Part of a small language model's weights.
Size: 11 layers, width 128, MLP 320 SwiGLU, vocabulary 1877, 2.14M parameters.
Architecture: rotary positions, biases on query, key and value.
Training: 94M tokens, 5744 steps.
Each number is 128 + 32 x the weight over the matrix's rms, rounded and kept within 0 to 255. Layers, rows and columns count from 0.

# layer 2 attention query, 128x128, rms 0.0603, rows 0-30,64-94, columns 96-127
[[ 98 130 147  70 130 120 136  70 168 141 119 160 224  88 129  74 134  89 117  97 116 181 103 137 133 101  88 130 163 159  83 141]
 [143 102 117 124 153 111 130 133  90  61 158 140 107 179 113 147 132 127 147  86 160  72 151 101 110 132 106 150 110 119 127 100]
 [142 107  93 133 180 119 116 139 136 106 109 126 130 144 120 132 164 153 158 101 160 125 150 133 141 125 107 119 113 116  98  77]
 [138 151 145 127 159 133 107 123 125 135 122 134 154 121 159 146 145 122 123 173 106 168 134 126 164 118 115 137 137 135  96 116]
 [117  99 121 166 166 110 107 116 118 102 114  85 113 138 139 151 132 149 155 110 144 132 157 138 142 124 106 109 143 137  96 101]
 [128 127 108 172  92 112 110 157 123 132  61 144 141 112 119 139 164 106 137 117 131 139 122 151 132 105  95  97 128 109 114 130]
 [148 133 106 101 163  98 122 161 136 109 110 136 119 126  67 151 113 172 112  71  95 160  90 172 107 146 117 104 162 155 154  79]
 [122  79 102 129 163 122 129  88 105  98 125  99 162 138 159 151 105  95 154 102 113 110 199 151 124  88  83  95 108 101 105 119]
 [169 173 127 181 144 136 158 147 148 108 177  93 193 160 122  73 114 180  98 125 110 159 141 130 135 139 160 160 153  93 212  87]
 [164 128  75 157 120  98 104 204 146 116 123  81 140 155 142 159 162 114 120 162 118 175  61 134  83  63 105 144 180 121 191 155]
 [187  91  98 152 115 147 106 125 137 144  58 147 156 195 163 142  96 108 139  90 162 101  87 141 188 141 119 114  58 133 117 110]
 [197 176 127  96 165 169 160 117 134 138  72 158 129 164 116  88 121 114 135 112 110 114 174 191 171 138 113  81 116 108  78 179]
 [110 141 100 109 150 127 136 118 145 122 142 168 118 158  96 113 120 142  97 150 152 123 129 119 113 126  97 160 151 130 128 141]
 [123  91 155  82 106 122 139 167 189 152 150 136 108 127 141 120 140 142  73 116 149 124 153 117 157 146 125 106 134 199 110 124]
 [ 95 110 183  93  92  63 118  86 117 137 139 127 173 159 124  86 127 146  75 177 144 146 175  89 100 134  90 125 116 179 143 120]
 [139  98 145  85 206 176 143 126 169 106 129 187 142 186  98 118  77 140 128 148  97 156 119 165 102 131 144  90 136  90  89 104]
 [110  97  93 113 131 140 101 162  90 132 159 142 167 148 176 155 131 110 128 191 168 165 139 140 148 153 110 132 149 113 111 141]
 [ 95  51 117 128 126 106 151 166 151  85 179 137 163 141  95  62 141  96 202 116 171 151  71  68  75 130 129 111 124 178 126 126]
 [111 122 106 138 145  98 115  76  90 172  91 116 117  95 138  81 183 132  89 115 113 117 114 206 145  95 114 131 142 124 211  95]
 [ 87 131 130 156 129 145 123 113 155 115 153 151 190 148 131  88 117 116 146 154 118 124 148  77 132 121 127  95  93 141  90  94]
 [ 93 117 169  50 131 104  98 102  80 138 145 166 164 143 131  81 149 112  81  90 156 142 121 157 169  91 141 142 177 193  85 154]
 [102 124 122 183  19  80 147  77 116  73 177 112 135 112 108 149 203 200 123 176 170 120 115 100 134 139 184 135 165 145 117 134]
 [160 129  89 132 103 159  66 131 147 158 104 192  74 138 155  70 148 109 181 111  58 131 150 135 151  79 114 159 106 180 142 130]
 [135 134  40 136 175 112 113 173 174 119  44 137 106 164 113 144 120  99  72 109 125 127  65 183 153 138  96 150 113  96 107 144]
 [179 136 132 167 166 123 114  90  56 126 148  73 146 145  79  99 149 112 134 130 146 105 135 131 113 165  81 117 160 173 116 110]
 [135  85  99 111 151 163 145 155 125  90  79 145 185 138 148  48 146  87 149 147 168 157 141  81 101  71 172 136 113  67  97  90]
 [126 139 167 176 110 153 164 146  97 110 118 166  87  86 138 133 133 139  56 101 125 150  98 167 148 150 101 112 141 163 126 112]
 [135 143 132 102 105  78  60  56 157 172 126  94 117 181  91 105 120 137 126  44 139 129 102 146 125 171 135 163 105 188 203 135]
 [155 133 126 120 144 113 185  82 107 109 182 116 173 137 162  86 132 145  76 186 116 180 117 146  76 149 158 172  97 172 158  87]
 [130 139 123 161 107 106 139  93  60 144 144 137  97 156 128 102 108 127 133 131 129 122 155 119 153 157 135 134  74 169 117  92]
 [128 157 188 166 124  71 103  95 116 184 124 174 162 155 157 137 166 168 132 195 147 153  77  91 138 143  95 153  47 103 131 127]
 [135 138  70 132 101  94  93 112 170 131  58 142 136  77  78 153  98 203 175  44 102 156 111  89 112 118  84  88 195 139 124 113]
 [ 98 112 157 106 122 109  64 136 162  96 154 152 174  83 142 125 148 100 107 166 121  86 115  84 130  97 166  88 129  99 134 107]
 [131 127 169 131 104 134 165 134 114  99 165 121 100  87  85 121 126 127 127 129 103  99 124 137 116 175 140  89 128 140 174 165]
 [ 94 136 141  46 119 143 193 123 173 116  86 129 110 126 162 121  97 114  49 130 127 134 156 138 151 123  89 167 134  73 137 123]
 [107 107 125 164 126 129 104 117 102 181 133 153  98 124 150 142 148 183  65 140 121 132 153 107 163 142 162 134 125 114 121 129]
 [159 175 148 171 131 201  76 131  92 163 111 174 133 114 104 145 131 173 137 160 117 161 133  99 135 128 125 165 121 136 104  99]
 [120  94  90 132 170 128 156 154 154 169 144 163  84 116  78  84  74 134 166 103  89 128 120 134 117 144 174 119 204 132  98 104]
 [115 170 163 171  74  93 100 128 126 153 102 181 126 173 119 106 142 136 117  97 111 148 150 111 145 115 125 137 144 130  80 134]
 [170  98 124 154 189 141 113 112 122  89 125 135  89 114 127 162 121  89 147 111 109 169 141 153 183 181 156  61 125 158 114 135]
 [116 154 154 188  98 101 132 134 105  78 126  99 105 155 133 114 146 161 114 176  91 168 104 131  86 124 167 158 122 115 103 182]
 [108 105 108 115 128 135 111 168 183 122 152 136 210  80 115 165 127  93  99 156  98 173 113 110 143 148 136 138 114 114 171 141]
 [165 158  91 146 100 158 159 125 150 154 138 128 147 167 146  85  86 107  66 144 130 129 102  97 114 127 129 123 108 175 169 116]
 [184 119 118 168 151 141 122 140 135 136 167 126 112 140 127 194  92 137  82  84 126 170 104 138 132 116  91 139 114 165 186 159]
 [102  88 128 130  82  92 118  78 145 177 188 149 149 116 132 156  78 142 160 126 137 125 130 139 113 132 169 194 139 160 159 115]
 [ 83 146 102  91 139  71 132 144  78 131 135 154  87  68  72 122 185 147 161 128  98 107 123 134 151 146 137 178 103 109 143 152]
 [ 90 120  80 101 134 151 132 140 137  89 158  91  89 117 138 164  98  60 149 124 136 109 211 176 181  93 162 162 100 135 131  77]
 [180 137 131 116 119  90 132  93 116 118 137 173 117 146 133 141 175 113 101  66 119  80 147  57 107  92 118 162 123 125  84 175]
 [112 135 132 131 114 184 192 129 114 123  67 120 126 103 108  90 143 173  83 181 159 155 115 158  88 119 163 140 168 180 176 157]
 [161 148 201 129 135 107 165 138 103 162 117  47 131 146 130 105 106 146 139 145 110 128 136 117  87 129 128 129 104 114 166 137]
 [152 107 131 159  91 123 129 124 111 130 167  88 161 133 103 140 148 141 110 131 130 135 168  98 121  84 122 135 113 170 121  98]
 [123  85  94 128 140 188 126 163 174 155 149 103  99 150 180 127 182 143 164  33  65  84 133 192 120 131 139 121  45 124 122 162]
 [163 116 117 122 113 137 136 130  91 152 114 103 139  57  67 206 111 112 113 136 107 128 138  70 102 116 146 141 173 117 148 154]
 [ 56 176 146 149  97 141 107  96  85 101 132  99 205 190  85 215  70 165 110 133 122 151 146 158 115 154 105 122  83  69 122 194]
 [140 120 157 132 168 146 123 160 135 129 114 154 102 137 144 103 115 135 110  89 117 113 179 156 130 168 166 150 168  80 148  97]
 [133 116 133 133  90 149 143 139 127  87 141 125 126 149 115  56 113 126 137 119  95  83 136  91 174  78 115 182 156 174 109 135]
 [120 178 139 163 187 142 159 161 147 156  93 194 167 212 159  89 122 106 129 141 135  89 164 173 140 130  92 148 127 110  96  85]
 [ 99 139 108 157 144 169 128 135  82 117  93 124 161 106  91 120 136 104 163 154 159 152 169 136  74 138  60 102 105 154  99 118]
 [132 142  73  86 132  79 103 104  92 123 105 163 127 121 113 130 138 119 183 129  85 186 123 142 117  84 124  70 162  36 144 186]
 [113 162 116 108 107 150 145 101  83  82  99 137 167 143  81 118  97 122 128  98 150  39 170 132 142 157 142 136 148 103 177 143]
 [146  37  95 179 115 130 185  87 124 106 108 170 148  60 143 164 151 162 123  75 120  90  89 204 137 101 102  69 124 108 126 121]
 [153 121 139 187 159 150 128 159 137 126  64  54 131  93 141 145 170 109 124 137 102 112  53 118 192 131 141 169 123  29  98  93]]
# layer 2 attention key, 64x128, rms 0.0614, rows 0-30, columns 96-127
[[196 112  93  89 120 136  94 160 168 175  82 191 131  87 125 126 133 169 121 138 109 130 161 124 165 128 146 143 139 133  99 164]
 [162 119 133 138 171 137 161 118 113 171 127  68  96 155 103 110 133 134  92 107 140 173 136 190 126  94 144 112 130 137 101 140]
 [160 187  95 100 134 134 138 129 159 136 132 147 139 141 198 179 161 155 115 106 118 111  92 122 115  93  95 140 169  66 155 119]
 [128 208 176 135 156 115 179 116 126 113 176  90 104 153 120 176 104 118 120  70 151 128  79 105  89 130 119 123  88 125 149 134]
 [116 160 127 118 160 113 136 131 131 114 183 140 130 181 139 168 133  94 146 112 114 171 129 104 101 116  96  93 121 119 170 100]
 [164 117 103  84 120 118 157 121 103 141 103  83  52  99  91 163 113 149 163 101 118 145 148 103 104  91 146 155 141 118 177 126]
 [133 103 143 146  70 148 147 157 123 165 172 132 114 150 107 121 127 113 145 143 162  59 145 213 154 137 108 162 150 129 117 176]
 [128 117 109 127 138 137  93 138  57 116 152 129  92 119 127 145 123 108 135 127 170 112 136 170 115 109 129 147 121 157 167 108]
 [158 166 136 115 191 124 161 130 140 116 125 131 132 115  78 121 185 134 157 190 161  75 101 111 117 116 110 141 125  87 154 135]
 [180 149 139 147 114 127 101  91 171 172 139 114 170  67 107 174 125 161 171 120 130 124  84  73 149 167 125 153 139  94 192 103]
 [ 63  88  83 164 146  53 158  85 151 137 102 116  62 160 142  88 105 138 166 156 140 115  93 177 133  96 125 141 119 179 160  84]
 [135 129 143 126 187 119 124 126  63 146 137 134 104 141 186 145 100 157 146 124 118 138 148 145 162 130 129 129 139  78 164 140]
 [ 89 120 121  82  85 156 131  55 187 162 120 141 161 108 147 171 147 119  86 123 161 137 110 108 125 151  82 111 182  98  95 195]
 [168 140 121  88 140  92 123 104 150  79 135 144 122 161  99 113 132 183  76  80  90 117 157  64 150  96 114 106  98 169  64 135]
 [205 143 164 207  98 169 128 149 144 159 116 148  70 157 142 109 150  74 106 110  87 142 138  53 169 150  85 101 177 175 168 150]
 [137 150 113 143 145 191 101 143 168 151 108 205 136 163  61 150 108 147  66 129  35 140  99  99 127 135 167  79 142 137 113  80]
 [164 175 116 201  90 146 131 137 170 186 132 126 181  36 196  86 167 189 155 192 167 134 195 114 138 126 103 111 141 108  83  84]
 [ 90 101 123 130 126  78  77 133 146 112 176 124 125 147 130 125 118 134 179  61  69 120 101  88 112 157 136 149 158 157 140 100]
 [128 110 122 151  96 171 153 163 114  95 166 131  76 135 144  99 167 115 172 138  79 131 125 166 153  70 161 122 162 139  82 107]
 [111 164 153 123 141 133 161 160 123 114 117 102 108 137 171 128 124  96 135 110 152 104 139 129 100  90 118  92  93 114  88  66]
 [142 165 141 128 112  73  51 144 146 105 104 133  99 129 173 119 128 182 116 115 150 184 115 129 114 149 177 159 179 110 186 162]
 [ 85 166 141 149 107 111 127 148 169  74 135 165  89  94  98 121 147 122 107 178 158 146 169 131 162 141 137 140  69 178 155 159]
 [139 139 140 109 173 150 125 120 141 200  80 137 154  79 107 130  92 103 150 130 109  92 159 157 210 110 173 125 110 155 121  42]
 [150 107 151 102 157 139 159 139 137  79 117 106  92 128 199 145 126  97 109 127 101 166 169 196 131 130 148 155  66 135 144 165]
 [163 135  82 140 221  86 137 137 162 164 157 136  97 191 121 162 167 131 119 118 109 118 114 145 149 165 116 111  89 117 115 121]
 [128  63 137 148  93 163 130 126 110 134 131  89  84 130 117 166  87 113 152 147 145 126 106 202 146 158 188 133 189  82 145 184]
 [124 146 107 179 104  99 185 110  89 142 158 117  62  89  94 148 117 136 112 151 105 110 164 109 133 146 163 197 111 148 153  82]
 [ 87 134 133 172 172 221 164 111 122 131 104  92 134 176  93 150 127  97 143 146 140 130  80 130 126 105  81 127 123 108 111  70]
 [179 184 157 120 169 153 138 127  66 156 130 134 155 157 125 158 155 117 149 138 125 150 103 154  96 130 137 185 121  62 114 103]
 [137 218 129  54 134  96  78 150 177 135 128  89 140 112 137  72 145  85 112 106 133 145 151  93 110 163  87 149 119 140 102 176]
 [123 135 127 121  46 131 134  37  54 123 147 169 159 135 116 147  96 134 122 117 114 139 160 145  98 132  97 120 166 215 160  74]]